{
  "n_head": 12,
  "rope_base": 10000.0,
  "rope_fraction": 0.5,
  "qk_norm": false,
  "lr_mult_up": 1.22,
  "schedule": "wsd",
  "seq_len": 1024,
  "train_tokens": 740500000
}
Each number is 128 + 24 x the weight over the matrix's rms, rounded and kept within 0 to 255. Layers, rows and columns count from 0. Numbers have three digits each.

# layer 2 MLP up, 1024x384, rms 0.108, rows 387-435, columns 192-287
109128134112143102093134139139122168090121147125099153122133079148155131164147165144149129167118096115153108100125107139139147166138151126126128133119113143117139140147136157132144108172153121136134106125106136121120144098154174111175111154098114156108096092109169103140134093149136138163
117158135094070168133102184072152181140113144109126133170132115097117142149146139141143120128107126120101169138143100181126147103132119103095175161136110140128123086114121160095164135121125146125140144127119142130090108115134106133145135140132154123133141102152117150103149127137129139171
125188136102126126106102139133072130155152126155125116138149095146184135203135122117171095197151089132142140145099079125186135097122097107128143144176113122112092109135136139114127135132125142148109120153170106138098137148139159118113145138093152087129067128153148111107143164123093148116
138086122124132158108151140093095121121138104158087103131149117067098134111117120094146149185155137117153126138145136157133081082153100165100088119134111138143171105161132098170132097132154137149136112092110136119141117148163133128112123108129154136127166095156103124117149123117140158125
139134130114160176153143110107174123130094143109115196106116131120123148136092135145144115169148127119131134137152155160096121099148103114138130151145152128096116130133157135135112124100127132135090164110100144124118151111168141138121069089108128153115112143088112139129078163122124125161
102137109146098155115136120143132152169098179169131062153127081138130171128132133169124083120100117112126145130143134106152179124142110092131130126144119166147110087143173117090163064105095126125113138122097160129108080120099137117161101168111102100105118114082149156120153090122126085121
128099141138129106137115125116102093154116157130172097126141133132151124133111158144139135123133144123121169132092101146151136121134110129163096125119095097116126134110159132105145093162124115137139164136106135158161138144136133157079089084143125158131153078122146132110141146143130123127
142122123145144183111129161150126175107159152186144104104144159162125107134106148166129147101122137124153143147119144071120082160166105119112099170143110120121218103121138132109141120135146137092128073136123133165106124140099145110089118090098157097142131149172192132128114156165129130111
219225178078167053242155255102166149127094046122255182203255089121053162067107227185181052201084156063125120174103080208101110097139095064146135142132211076123000059106083096178177145082072101243132255255193038170209170172044135218161119209141141205128000109104104120000216134078129129216
114134120108110167130139133112124147136135150167107106144121144134138148123143115120125159119114053173134142148115125110136061142117134133159121097152106124135124114129147104153119130119137138179147141156121144134115082133152140131137092130147080093125154137127164138138144111115123159114
129146145136125161123122137139133122094109161121183089109116134147143144133156120127106118114168105108069145135140130156105148123105150201099140143170163144127126162177102097152107101131130106131127155140112074127107121117131107108093177165147090175158118108161127102139094085114134163170
137133144108125132127139100130161127118117148112151113131109116168141134133096177136088105157144129203110109116118156106128124095126082106081159129176099145130071139151157117172132134158131150086151150132085122123116113117124119101117141109088148123155112131122129123143158134099091127109
105148127098144145130124131126113090160148124142131116107114134127077089129133140142149121099137147129180130118101100162088143097083067099079109162137111120105126145132144137144136109113159108161128123112133130123131133100164094163139156108131127129100162141129130151132102165147158094132
116119135121133065128149121113153073113140140132121137131142146139122073133151126152116143131104158129138091134144144133160086140112129149103140112135131121115149131123139146140104137112111149116115143116130137134161115155113134098072126083119132135118140123108111139154132095165133092103
102120129119145122156113135126155123112133174126126108136094155132086154121117112077123132149157106161125107122096100114116128145104127082081166131134089144104149118099084114131127125140134097131167151149114114140147146081148127117117140139125157114102136127127102104113129161153082129130
141132101134113122112105130146153156092168145109096135103148152159160155156149148132122138149120134124102157163079132143097149117129112118122115115137159148109119150162127125148159110089158111112073133105117086142137104102124116117105120181105154124103131106053131125149127136135092144154
137120097144142134180139114139131096120161180151150106166137121119158117098141160142105158170121126093137105145150155133126082130108113103146095106094154130158138097102174115123158136118112194138111101133128122138131135101180093153140133146171139110119110122120103145147120126155116121137
193130125112132117136136103095096080112116129168119145104143147124096134184110147127108120158138125135089131118081170116143083161125117127119126130077139105117116117126123140117104119101143147084135116155095123145133110122122118119153114103127138128170078148127121155129114142143161091106
139108102191148172123138137125116142131149101121150137116129115103107157147093124135137126149174124100097134106191134133101135128098077143137111110117118183185169146131108101129142160126084071168129119111091156094126135114110094118133126134170129128154129157166131181146106151145118143146
105113138107088147102168140110120140133103091137146145131104143107115100078134121141125137125149123121136121141115133086090119173133122120188128129155103141094092166097130138144160137156155126110170138127122115093126119116124126117118094107123137110089102072112102111124120120142147109102
117129142126118164132095102114161131136116102086118156081141159110124160096115169147103121124162095145115113097151175139154146102119149121118149131117126145139125147125131134134103121103137128114139131095080078107151160157106174146122103084105146103145120122125150147116157147109107110112
105088129108107147128131101123149176104141129110084145115128153118099124134135131103141153116092107100148130111136146089144142160119122163142166130133177110115132126145089113099082118158164111132104103142080113129096127126106104133147150134116162140124134107118106173137153144132173074118
121141168092136184148104122142169133134138128128121127145088196158093112172112124130110122116149133091105158119170117122139148116112150150141136119120132100115144089183139097148138179094171113137145147169101173139118135121103159137140159099167107136119117116131174151107157152159110105163
126118146109136119111137149146113136140113129128106116100101118084109103099122120116149119111115135157125121126122154115146143115133158144059149103128136143147160068094075131126134091131095211148134087131115133172128143135136130082151126092126133162133146156103144147136135096147105142112
158192101084144156102078149126107128143072114122145147163120147091158130125130133155141145137152125156121147095127146140133099133129145117142111102105167081144091120115098086123114110113166138116131104148107172117122126105147116114111144166160137112140142106153126131148103140060123092128
114133129152122167148172153123103145138137123097140155144105138112116084131128080108114114114161145101135105143128153088117154138155152104147093123165152188156099088100129110152166170152128150132106158113131151100147082135147147133098149138088105118157120111106124132120131116088128112151
140141102143133147127113154101182101141129119144115148098112083106152111111112122142131132110064148126127138129119143118101148154131125169095105134089098126125073141117134150149108122115111126131154116111118156131129129146147155130141132130127125160134124132109062124127142169089159100106
127136125101165119154106149116165120150097135156126139139111172101128172107103115141085106139120115155184086134112122084124148144082140111150095094078120141113113169166124115082138135109186153131137103111111137096100135108112149149131142109160133114173135133124148128119067168154130119110
133124111101156140145138128095120131148125105148115147162128116139117103139110144107143130136107126137109160131179089117101109098116127169147088105110156133141133110121152147147151121114089132172101125169098132107135096098132115143178132111094124148089150147091158085138104122129122166150
123135110127091098128160116135094118100182135111098094140151120169163152145123136128129087183098160158154135127121106084139155128143069141123111065155099079157087108110120154137147123139163121099141134146133087125120114156117127120142128162073095114097104155104135123170135074131168106087
147155109113088168149105141156106124139161100128127119203126117081178093159115101137084131155093107129125165130090087134127153139126117090141155143115124111141154146146151137136110134094117114166087133138083134149137141143148109139176127128106124124124160129081126122146122127155116111136
141139109134105164125134166126147124117191131107138128148080124137120138148165158157117131127140114107127121119151098127114104110160122173145112131085130121142122095135161124129119174107122124117167126077127140174106181126121164140147139147120140084098142132111148145121131145192109165107
120104102134151130127155108153126093137117155108136117151125133140116158109103100146166150111167130113108148140144127112109072117142134152132140149104115134160132123139130107133103128153109138179129156128113113126145149115164112126108121135109174129143131115126106115135138142117113185098
108115173137123158128141126101125139136131177125113107101107112135130159098159150153138093114097163134152132074124121156119147156144154141109104149164083138146059117174132133122143143144101146139151138132138106146136186109156124117122149095105135108148109134116132093115122148141094133151
101131121139131151160107141150115137140121133092169114131135126153083118136130081158143142159113114119142126089169094133091109122137138121137156121113129126128138150097079156118118141105133168115133121146107113099077126148078106110126137123152135100095117163107121150128128115122124105083
139136130107105170110149132164159129140133113125092117120154127116125137118184101128137123103095127112118093117132116107174113147100136153125099098111162131128141133087095136145144128158147147124141108121125166125091127128154126149148148146148109087123121110161143121161155129123140094112
116102148135124137149152152146144148204099092135128169084095151148130135105128086157169112104092120138152144135078131108149109126105143157121164161103150134101129115095158138133133143155135151131145143126101135084102097120131135086156121175166103153117106110121121116098111111150119148117
155112160085103084105105117181145103103130082130130131169121141145152163161105182126161161111128129110121141131077161110154124102094114080113144118150122098127126137096130105159142154122115146151149104106130129127097156134130142115137088136110089120159115137129114114097100138130146156110
108129135125133119141129121147136112134151151120145156092142144117089106109170137095130108134121120168119104122120118101159158166130105098176113095115150120123119113115153150156119150155129143125129113120127104138111118137132138130165121135118149137120148105149128128167171118126138096114
096134176088113150160069104106140041120081160122157127150133104128130147101078124127114123126117156128122071142171144124149115141143122128153144153176147112126126156184109110122108075125148118121078135060135148099130135118165152138141130063124148101157145117144129126097118136124168126089
157112141163150136121163117088174130139109145099143132150127093091135129142127129143114120107125057140117052109061160149125114127156157105064154147103159142129151136087091145127140120122126176137093142130151159130092178125159107185146114114152159130144100113111143096120161094183102106181
123110153097114131148143128072135174153109111108171072145123078138142173138112144132116107114103149132120150116127110166119103112116074128133107151123102122091161132152129168119207135141151145110096106142115153132119118121137138131123105135190110142081132131077090097130121119165136150142
149115127134141120128110106142109103136147128142150124139090103092166180066097138121122088157149104157110126173150160150134138142093129141105119098094141126157110128157126118127143143156159145122122080132147158152080118091105134126139109175162174118152144096159115132161163120143173137128
096152142149114120162132110154125141126131129146079165114131145159106166169094127133161111134134072146144115110123069128145095109164105111144128165110146069133103103116079132165141118103184144125163130112076142167116115153093172114092097152164132140137110140114085158101131095117116127086
115106117127150109119122133141143154115099134077125097196111126127141136168107089064100159127120136161142110084120125101096143110074116128156174133146121141068099074172143146100123127148137131167138152134110140142144145115133149127142142129102123168147144160146162164115124133122122147144
134122157106067121133082145164147126111112152180155141093073101149129130119159099188121119142155158103097127150102134115106143105151140116115164144117111158101146148110106105146124128156131110135118116092151104138106132180128170109085118122113157080109118097157131163164107098079174142136
159123092140124120119098132107114061124138150137155178121106171115143191124118129183132088135086167116087107132119120111111113174163138171139116096151128110125102111151104164086127129108142125155155113187122132151139135139127122144111155133141128138142095126144147112139136097135104134100
189123131137136138163114147141165144106107143126116110134159151120094092136096160085164140139112096125132093108114151104155134148151127117103136092140145130087162095127144113123089122167137092113163128116157163147094111131113119120146114112121126126120145153078146105137080143073169109119
114150161141138135157115131154115147119132127121176146124130103147134082144140105091104105137119106113095094086120128127139075136113120111149203097131142112131137139094121128078088153139126114130132115157156090124107142125110124129157148103165112123154177141141127115161140111110123117172
# layer 2 MLP down (transposed), 1024x384, rms 0.0798, rows 387-434, columns 192-287
128105134151102132105139101166147119158136124131143157168085100131097144129142143148116111152132096159178143178152136168097140122124157057099125126074142131111089089119096139171136107105096110076135169143139119107116129133077167131137100134115171152118166143156126113129086116139151119136
132087117143139165128136141136158131122135108105118149105144095109115108139102085112130152140136115102112105113111127152092181137099164155110147133089121149141193102095078097141122169151142139166162092126113102100112138117159107138103095137138101120088135109113090110114177111106114148103
140139124139145143155111119178128136149132161111129185126131127136120147148112128117146104120150093106132114148132180092138115154114083150118130133122145139138147140136107108196147121138185138111132100136152120130138131149153175134080125122137132132154113111122132134111103131048112091110
129098084108145162104160130127141146123122122087136145134143129131122141139126142135182169155128142114160169153131150138129126140145152146139096202091110168131138144124089120112125155156128110120168109102167139146109157121155127137155113121120147147113112157118143127120121152134111134119
150154134142112144139095143129131128086109109150161119143130118106162124113146147099148151147148106147107117135122113105095153126147144144121122087133090115121149156093115151134147115185100166147097135138112123125148136091143119139129121154148176159185125144134125138177113093170136093148
141118101145150128122127150116111175168141122122137129122161126133104089124111108130132167135126165128143105147123105158154167083094085125123118134174138149119106108164136103095123163123077160119130111130097132114132127152055100114141104120147128074128110139098110140141139155180143164146
108108127113080112142144117107133112125109120099132139122178108107137143068118112142104179156100132102121144147104149123145132095128119129124151163150109130088100179138134076119124125135091111153144075176135172137098132160097134177118103110114145139130106156153168140074111100088103153085
134153140191107154142100142104149158154092151107154118143122138107144135116115120142063139135119093154167146124139155143131126109106110117123120147123122111130167101116097131112170131162120113133114096117139155176125119175100165133111138091107149148133097174135186120145171129150142091148
163139119123128108118150155100138188167132105125144139132187132129124145106122109109155119133149136113129129108094110138149099109143106122123123104115163130121104139144111070162157139133122139144176180146090081155140172122078143177107121150160128160144131058141096143113149120053159125145
112166072143126130126101131157148143145133094116128137160164111134126159142125112133169095100164115124120155152188179153136122145168143117146140129123112115128103112147141079119090129127149117146129145149163101096174123089078115111158125128083150096127144115157104130145119114099161170121
134113131178141093187133076120167131124059165077115155116094170179120098114162102135097107121115094090138085119134167137106117086138133156128134131111120110112107130118138112146123094158128129098137150113119156130144078143127153144114125123142117119115099116119119162078136067136164098079
120121128091138109133116178117124171133107099116138102087156144133144148153162076155124130134122075147134170156134091115089104129144108130086099106116159105122107153149114098160136109132118112116135086105123146110113096107135145116132115102139086106139092107121114143119104123122101141101
095088095185147116125122101135138167129121154126148134118176131104152126146158098139099149098112177131055110119126105177163122097130113133108130106092138114090074132102121132110111145123141093113113102111074118095142128116178122137127129098132138122172136121110125168159101118113123147148
088091126137110161131147104145091130110168148126102120128153149095143145142151106120132142110100144115110104112129118076117085135159151171177127136145127081074094134113097159110112130131122118123120124124182172094132166151132164113119143170125120123146183088101149106122142151128125128163
100162106126133121109118117103144118134134133128102092156087159120135153118159114174157156136111088106131124127087133111104130152116151154087135144128136125147127078125106118095144114123115211125162154116097139108095129133117105130098130120118112181141149137128118173107102161139127109144
115114127110133148171139145130122143118163158080137174149151153083154131109096167112115154099161140143104147123105124096119099116163130104157142097149132153074138138182101096144154112145146177131074123099161109118134135136115136150152196156162109110142177123161150156131124159098143110144
155104176105147124171090110125114156150115119109166145160180182110115128148135120157106150111150124109130146138162145135153120114127115109146161163130093134171135151154144095163088156148112143115134142111132130078133129112169134126108133101117125134148105117165127088127134111096107113135
153125103126160121097107158146181149134106093101121135147087152097084140147141098144141134103134186128107115155126136144139107147106131122107116110110124146147114155170100094136055112142116128139136135117148128132153103140132143137160121111148077123126100133105115149152146127172139136147
142153121105145113099144156141121174127105115161155077143110125113117090168092105162079108183153135129141154120130129103148076101140122130146122138154126127150122167137125125143134079124141104091152109103137137114137129118132155119140131115169119105147111150119111148151108119132132155112
139123119111127103088167099114104151173125110166145158139113142129122119125173147152129134126135078118151133133103154119145163120137111161128103115151121130133121124133081130124133088116093108130127155140129129140115153112137166132107149132153138143061104123104105090144115143126098152101
111077131092145107128099096107152144124149104148161132144120138141110130123099167091129120132115135094149105125131128109160098136146152140125141139106136108142090126133127131107156158143121142111127135181141098117125168125070155114122112118134136133147124145157133113132115126126120143166
164161121129133144105127125130160145143180124090084164124135100128132132093094102138133136114128136151129144101134128073141124117116117137126167108145146094080140096112146092122147156152176101143125117116140112117105112130086171168143089147178111165114140124149142141068115153169103163145
082155157140170120141111160126104130120085159156137134098162106109115125115108121146121128126124123148138121134134125089108144160139159095117148131102152148106129145156126094118121139132162125108118161136118133175135126107106122157119145143058097139105086125174151139092137162159118113111
131133166166095111158105112142082131167151119127125164118135138150138158155123121129134083130127154126117143156141142109097142178129077129169108108095129113154152138124093105157118167142120145133126086150151118096126144141122159162119138141115129079108135125107100156100104150127157100116
113139149170130134147151111135094137142107116154142131147136119153135154076190160158101170118128111132121113105123124133093125138149093096128129105109112089111089087114147166110109135150109056121119112167118131077149150136110141165130068112159111113106055125191150119163135161114123119142
127102127126151162153150111082156180115111138126187110144146137129150156175113118141053146059132129123179143101098128166135147163176165134122119126100089121130131114137167131125141127140129148098188093137089126075133118157112118163157149136150164137094116107113149131133061126088123119153
154139160146142128147094111110134121133154124120120119104111097142192106165141145120111110109101160086116172163145121141104080153135098113131141107123099160136089162148152129158149128147169067101157124121120108072140121156132159177142137136140157091119090147108112121157110140106164167097
099137103136094072166133127143150124123121105153174096146097150101128153135122134117144151105133129133129099168125099135142125076106133125129095135085129131088068141106137124111116131121143115139144089113126085132132124118127093147084143113163110133146142132138089103139140129133167149096
119135127143146140133115137083103127139091126180104158172110087124146100115127131146090108131167142149102115114139099085085112123084139099107129153139182139125127133142120141136134100155093146144136165169129132164130118146149092081129113115119130121122116109103136101112135162167107144137
122188125133101145125134150129151128144130149151105156179109080147151126119136168126155124134108159127104095141138090151117163104110085144115161142125089085125085098121156129140165138183132077126143181096170142145106137153151114132162127101109124113170119087150152140152093111123141130082
147160151164105093168100095156086127131120133130138101115109110165154099122102102098102070155112107126132151120124096080127104156098113094119151117128155145096155110105116168147112140113122175141158130126133159096137162129119122174098128114107115129134141137127116167122113162156144128089
144127128136103143109098133131171144114166141119152166109154168162133075118140189110128171176108203129077062096158082111136092140110130127163105180137176122165157141111171140053134163100104139096151160116165079155128137151179103150133196114112116123107110125141148166105134126151138113105
134106121117129171110133098131142117121138162088099091087109126151104126118085130147163137123120143138111084095136145153135095128152150155150156151123129169126095127128132145113129098114117105140140097107131114079128122144118147162095086144122171120106132093090144179131117153132157139125
122124111122138137143138146143132144151118166168073119184140172130126110150169100165114144113144146119154128147144166146178151136113140089171121124113129132154128123135143142062165139100186134115109159116127158087107152127094126148173113125103128162166095119131112102131132202133139127108
151148119129154124131125135142081101173130111131096123117153126145166116118132127159085126121177157150129106098104161112132148099132105146106152100128107133144099110153154116096121139114114128098111150099098147152139149139092136133142131088111130135119154095127147126119117129139140105150
120087141113111153109142202131132128171137107147127111109155148079103165120158121118135126076095152091154139118102127105167150110129098168095137116112089172141125134155128104141112116126114091158152098129126146114141090105105158115092145138141129137101116162125082115142112128124139132090
080130170083088152124118169127092121139131116153150094145135174158085126142098112157134085122126090146096149131114130111132106120135077141128098118139116115133166133137142117101148162125144113067116116166129094129111125125183144119138126102133146145124138142114117135140134102100166137140
113142114095114132144126145141130084126101063130112105111119099148128132133106155140183135124117170130132167139126113123155142094110133143125182143161136142096102127141089120105125125143146176110132148172124145106116098141118157116167149153121140135126111151137142113115119132132159132103
146152090089121097143107131126102139119139156145145161139139098115157159123140110133142106142134149163151116150121176061180157140139109141126110086145108115089143100117151130149144159143118121141117122083142137170146148103113149141134096182137169146140138170141150130104163131109115143167
080120117152144120128125087125102113167163132125106162105082076130120195126169147127106115133146118165137108123108169123142154138167121156106125125160169102101120141171131094123142094172164144166065100127136123129126137148116158156154136102128169108101132137095143112109097157128168125091
102112125124167133118135148155112128122133124170109164083096128175085094130099116126150119148130128146117157124150152126157170166151101128127084131128150128138097130147090147112118126139142111135140122161129155142131135119115114138140157150147167131107140150131125134141146147156113127137
168122125137121124124079114123121134109143112130130099104126106158153149133109123099129179119158133086118139117115129144162105145095162184112108154078116160159151106154147170127140129142090129106081109138135147097136096125118152146129145154096142134169112082114110146083168103098168151174
152152102128171158121141108140120097117136153148114105147149127181145149175126124129128104153104113166137141127160094176145169154067133124150170124136134148106095147127124094181104094127067114134152137169133060113122092077122157118147137152113138160164162075144118135139108132149122098188
159135104122089120133084085203108130114122099121150166141098117108174105170098121121085159100174124109144117126130113125140132112119130093115158121102138113082127114172126123135094097117136128114112152140115130097110163123098161164076095111187174156130153134109159130096100093124152107144
114157122140122129110141150135126128138174150101124113100124113134157151131113139120166107129121137123106131149099104103103106117168165144141125126129118148130127118127108125174104166124155145123137111084140124143120078138140146115122117120137150113129180127119148145131156150121117141137
105108132093117149136118173136152138076141109154131134095124148132141145105116097117135101121129149096096150162143158156137129111091127103142131161109162112150141146087134110109136121134116134166146096109126072112093174136167092142106132175096122118150116101124111101122166124083183176121
108159083097125132128136134118112119135124116123134078102138184098116124128101143125151170149106095129114129135140120114097132136112142133121094149153149128136139129102133146165125148106130118114134127083151128083133140161162139148109122126137157112116090111114141126142134118127100123137
151074117151145101127178151106151106151167124130119119126148123083127133118154121148100119093105185096139172141122129093105150131116130123103121130094131108133141110137111148106155141152130122136171142121128109125157113084111091117120163140141100101141109161129145107120122150165145155125
# layer 2 MLP gate, 1024x384, rms 0.111, rows 388-435, columns 192-287
121140146116142130144134142140061138134140126127150074178092101144131113123144136129137147145123113194113143137180120136119133116152155113110147156082124129162144127131128159085142124133140102087171146113080123148119123115153133155174137101137115213125113142130105080110149154098097132198
112141112131136162138131144111112125116161142082126132123154136157124107127087125123137142145120106151130120161141070143087117120130168101114185136065175117111142129127116158136100120107173130110201106159105135146092147112133110157107127142126159116130124114143182145093104176201096134118
114128141133138096094138133138124139142138112119130109113074124118144110142135112167134101111120150131069165122112140114143142168132177128146134083132088112096147121109100137126125129141126129104135149129129100121186126146122123128129163156119166121121147102146147159134121162152120146151
169136124123143156116082110144108105113126104142139128116103135135111116184152141136105109138113113082118156125093094121142137115121118132114117176120155125102140138079151111145128122133126066135126143121107183176156134097101125119102160120149117148132164186178142130110123091066106122129
172145137135092136098145129130106133125139107135090186135109152106144117157133150108122119128125113121081138154138125102141087145169157114103126131133133166119111123136109143125108123151143122100106126139101140132166167151169144101151160128107159121134145118116171093116137144116156162101
135133167174146160156123127125093114119164123144136139153144109139153140139123080103132132110154159127147165157166133130119119114155121152103109150096089115113164171140170148107146119116110095125151132163128126136079103131126144147150125136151117070147108146114136084149085131153157189141
110135132131124125115125110097156113131123164141111180144111088127132098099139146092178151127164124144139139086094132116156175152136093155115085162132130122124153101102156156098071182135178150112085141106139154148135114124140149165123113116114105106148087122162184082126141123125109100085
050061104134060175076133030121147088036138156140012104163000122184227121105134097041090183070173000122122095187231182121177168181162210165074086027166000204051165228126117098064177064176185114057090000036062174097102151205189169070049183128228210093133251149145109146215087136097155073033
151155086145107112136087098139142153119112131121145141161135124117129088140169128129113176116135137117144127080095110132132129161119155130138138102117123138146153134150137150152166151131118153114119153150168166127122154142104120134189107105090098125153122138105116160127132107141140097150
117128101139148149091135137114123133169153122140105097107158089114127149088109146115196139106100147123135123166118155084153096163169159119135186092134079161158158131120156130103099124126154108139156119166128116092117143103150080097123104094081150102136168079106150112135137150108128100108
101151121149142122143102040177106127163117154091146105116098125155139092130127145104129124160097190089104134112074114109142155103100116081135149129136108122130096142112106136159143122136111128103126136100192133117156091079129162130109093142119110153158128122123166104099124093139124155127
095143123141120146113136123113136153125190175136116164143162131192124093146147132089151110103129154101155114110135130082148098133161129147082120104086090151096148111100147143110093110067144132148130168146127120141102119126113155130120101105115133104167154167130105078122101114093087127100
145142105100093110144136160149159141146129105151132173118124146126131149163107111163103118140097127126139160103143046114118150161133113096083159111133108121175146146120109140092153154110115096111106139153140151113114119112135129163158130167100126123111164158166162129156130127067133152112
129125112129082104142162132146159106145125047152095139097157132076075121109161126138165108086100143159112107118137137100138146098126108142137105136125136123112139125113114128155109129059125117133175116130166150183118135119114131124134113143109132104125135136119137141123102145131069135147
134189098142157120157120084114118110099086153105159097148104150133171124138108087133154144112143126144129146106148153089123152091110112115153125130162123136152112124109118110122127128105122142144112125074116185124146149153114138107145140134081136116140125102123140143168110123122127157113
142128145149129134180125117161130159120177138118122139118134137134103115141129059124101142123102152091139109118142156113132170134140117113114143127124150121150102143211116105106126143115118135135186104096147146141123173110121144100108140145138145127126107126153128121134140080101110151124
127146137114132101110102134161103155137093117138157142093087114122134122144167158176124163141160118127148110129142100104167100141137190119135117152185100122138147140129145142089145163142133119140108106093112083165132137126137125124135107099151162105085136113075144146126158155107128141138
126177104103096123087108120133155076126097120120116089154135143145149145088122177133107146133147109096114128122140161145086150130161136144153105124046145127148127099073096128119098099201110133070162135147157124101128146099141108104125156132131117085120103131108136081125108112136159105089
155110133100144177160104160121134110083172126110116163171108150128139142130131080124135137084158140100160117150102116115132128154121114114145141148096073142118126111184128139132119126131169103129124168163128117082118100106132155160167081096132098158143098106116144130112138112137113151113
110122086139122129140180101159128138094107117125166118116123127141130153104124125139118128134095123111147134140161127079138111126136138152123146102134136107114125150123087104099131192156131127158106079196102165118133085156159118083144118130137125163140159164143105119164128078117132167131
108120090135112147111130157133132152124094197166140108122145118140150104157125085135110118104145110128128106145086125116111153103153124146140100109111160108146130134151105097191122139100093161126101117111117150108081122146130133140132133126137136128117132181137103167120138130089133139103
151161130112151151119108102157125095117118109099098097091122101101094106143190126110154128167135174120114156156111156135135148123149114131133088134138100138151130105161140161137115135164090146159115134092122103129106092142118103112131095113166117109112122118101142120164113110112134146101
129133162106084128117137152125177162147119149132148160132122142128141108119141146139158123157148126120123103101133140136198078109129124179153148119148116145090145108160115113125097145155111139146100140096081121125083124128112124118111125080133146138125104098109132141108120103139115146091
074137067130135162121120122118109148141104143122135184127087108100135130160170177107151151122085158158103070089115146124109078115135118121156091150143109138120110156110173129109121153128153146087160155159118100108114110104139113146112124138144106096149127133127162125142092140133136095085
121133146138107116113116122115105096163133121099109125117083118151126138130132105160138178132164131096151114119150110126101160129114142152135119131119109107123074135155134120101153133106118163110124139114155146134134168114115140089076157127146104150160080154139154108136138128165151128105
131140122126087143108099154124182099114147114090116159075127162157107157117117153172132091133089132167121103106129103141164137121130120117168164137107130099111132088109110156116148112113148150115117142125137137138143122119123154130136129081127112094154135130133150111156125139126168161145
134072168119117092135156103110115115144097143132161072094123109101132130157145108114113107084144180115094124099145115185121078153122124174121142117172082133134106150112149123138147122153122092134092130140165154139121141114129150108106127153145135108115146133109146174087193084165139105161
147103129118146140144108128139140137132175149102139148125089131134110121123116171104138105096113124131148121104141116118079128098126106106149132132122152136138133130171130142153113124152143126126093132110132102108134098130129128113135148140091139169130142132156158079152100100142092188151
110088113145104108133120168172135037112184130106113108102116175139110183077136120101137114098096135145144119100091139107137107141133105120139142131083120135141135148101157125118169164154141109113144117143159146144154141109128065126124139127106073133138177084168120062131126137122104079116
113133123102134118112163117126162101086146141153152119119108100098184122134143135110110124160112137100094138133135107133122146139137120124123093151127112141116121124132106088130063155136129121107107107080133094125118120120095093115119146110106130106115139107082140167165120134120113126161
115157088078099128160104116132144142084190152122126087174160064151181120162138127132157125092139159180120131071127157076094106125202123090139137150135119084163132155164174116161120170103165155117132124127127134096092132123107155142143109081162114128111104162144171139104122109132170112114
161088135112138103085142134148168136099100096153123150152115131131173131145165117122072144099092146143121109128143120167144139139138127131134182129113147111123103174141159127118161165092126108118110116111114165134139103143115159115128132157126115096113147187141119165141123113154098119115
125134128107124148108178182141147128110124123110084103144092134120161127108142121117096132117153154168132141151136125140114135136104117139120190103105119126143138137135111137167168111156133088117138107171155127109117107160116144103156156116133154121141131111124132160116103114109174114123
135067121114156154159108126119132126122121111129132121158107134119138144126144108121126119155144145152123125153136164119090178112130119176141159092143108093176138103149143095114131104121116139154127141140076138079153174109118122113084131118084095125116156145127132153122145085143112114119
123131116097120180146119089108149071105120130123162120098119135098154123123134103153134161121121108108148095124077118088159118171138144092119117177113116152141128141145116089106153105156130161099122119113160102114100135138130119117122094136115118097128157124146186138172083106091125143112
143127158095133115134103191110158104138153169172117126135152126146072082178123105179155132148115125121169132124116160120126074163143129129093101130155143125076114108155094145144159123154174130140113177065111125132131123127132141128145150125139114152143133114149148145155112167134123151129
163142156144110114115131133145202106105119092152132094091135084121178163123125151141151123113133115122113203143121083145131098164142107138139115155127102091138148114105149113090180135088105127126105139139133119134078117123126084139166060126100107135152114151133084144151145102112145152110
122130130128117113102148123167152118143157174147162144083130184135124150137138090115157151122129117130091145134097113112126114144148150110120153080124211143135100105110141134139133148159105154090142164127148136103154107138126128116135129128125147143142158129139138118179115097164138106111
132144112094136140128128148091084106107064131137132146127149147139098135097087141151096124130142110130133193168113126110087157129138140099130128098111143189121150128124167148161180116124133114109120126125125154100105116101145151162134151121136103125144130120127180131138186123174127113136
123086118110149103137093127148121124153154159127147143115125114128136090153122129122083172135117105156159172162144155105109139157154161150145126149113155142109131125129120158119149165150105116158135127112126166109169145138146095094108137127112085123115128092133152059143099154132107096116
116119148146088163139132110150104119142138131150141115162138096158174130132119156146154140147093123123139134099154087136135148120114128136117108093106099141146154122170108107126112124201147098176133093157153119112120087116155143132107120146113148139173129114130101118150146137129135101102
136153147122147166137102153115125137129131105129122137131163137135161087130132135149134145075084125136169069128171142137139125168168113137173121128082103086137109117094106120140156135158132115137138116116094135138190137109102144122128101134124102141150146104115130119157147137129143100091
110095116138210092125066139110152151086102145096101151094173082167116095143141185111162169157097142110116123140088074128144139101101142128116106106119117139085113103133142072110101163098154137119135164101114168110097106104135126099099093128145134119094145076126116114123121106169118157188
102109113140141134154077138133140108121122131173106095121155151143162147130141136143112113099094125124080152130092124154160152191126129113147133098164126171144121175153130080171129128126082139074135160120161122132149126118164101125145107123136098125156071135088132108111099133130156136117
121127112157109124159110138132120141103123124167119137097101146143105127139154123161177152106137144108072095122120124177091155140165093100128111138129145111125154165076082132198107130113104152102126124129104110137088113131133096149137063142120194118095171122118107161155150097154143152087
122147115110132115151141127137108117144118181166138139151160094135123132118115117126118138125129088135119140116147133116134139145097134139115082111115134108086167099133131118122132148129133143129132140154168111139121137118133148138115187134115141151140139102145142161121159125070114143096
137095141135129132147102109104147109087133120172148132138143125153124129095139123098120120149117169117121124102095142114154147149097146120144122118135130133140151110102127114151126124127132107140124136173131120127163107128142129115128131132112129143148110122122121161148142092132133148123
140172113111174126166105095139179134107109136085130123122121127111143137087134137139091121133152148119126125175148126118093151115167122099159123120136109124175143130128170135112128121116135170113154124122109093120124185091138094111092149127168129160105128160064121101085123070128110143150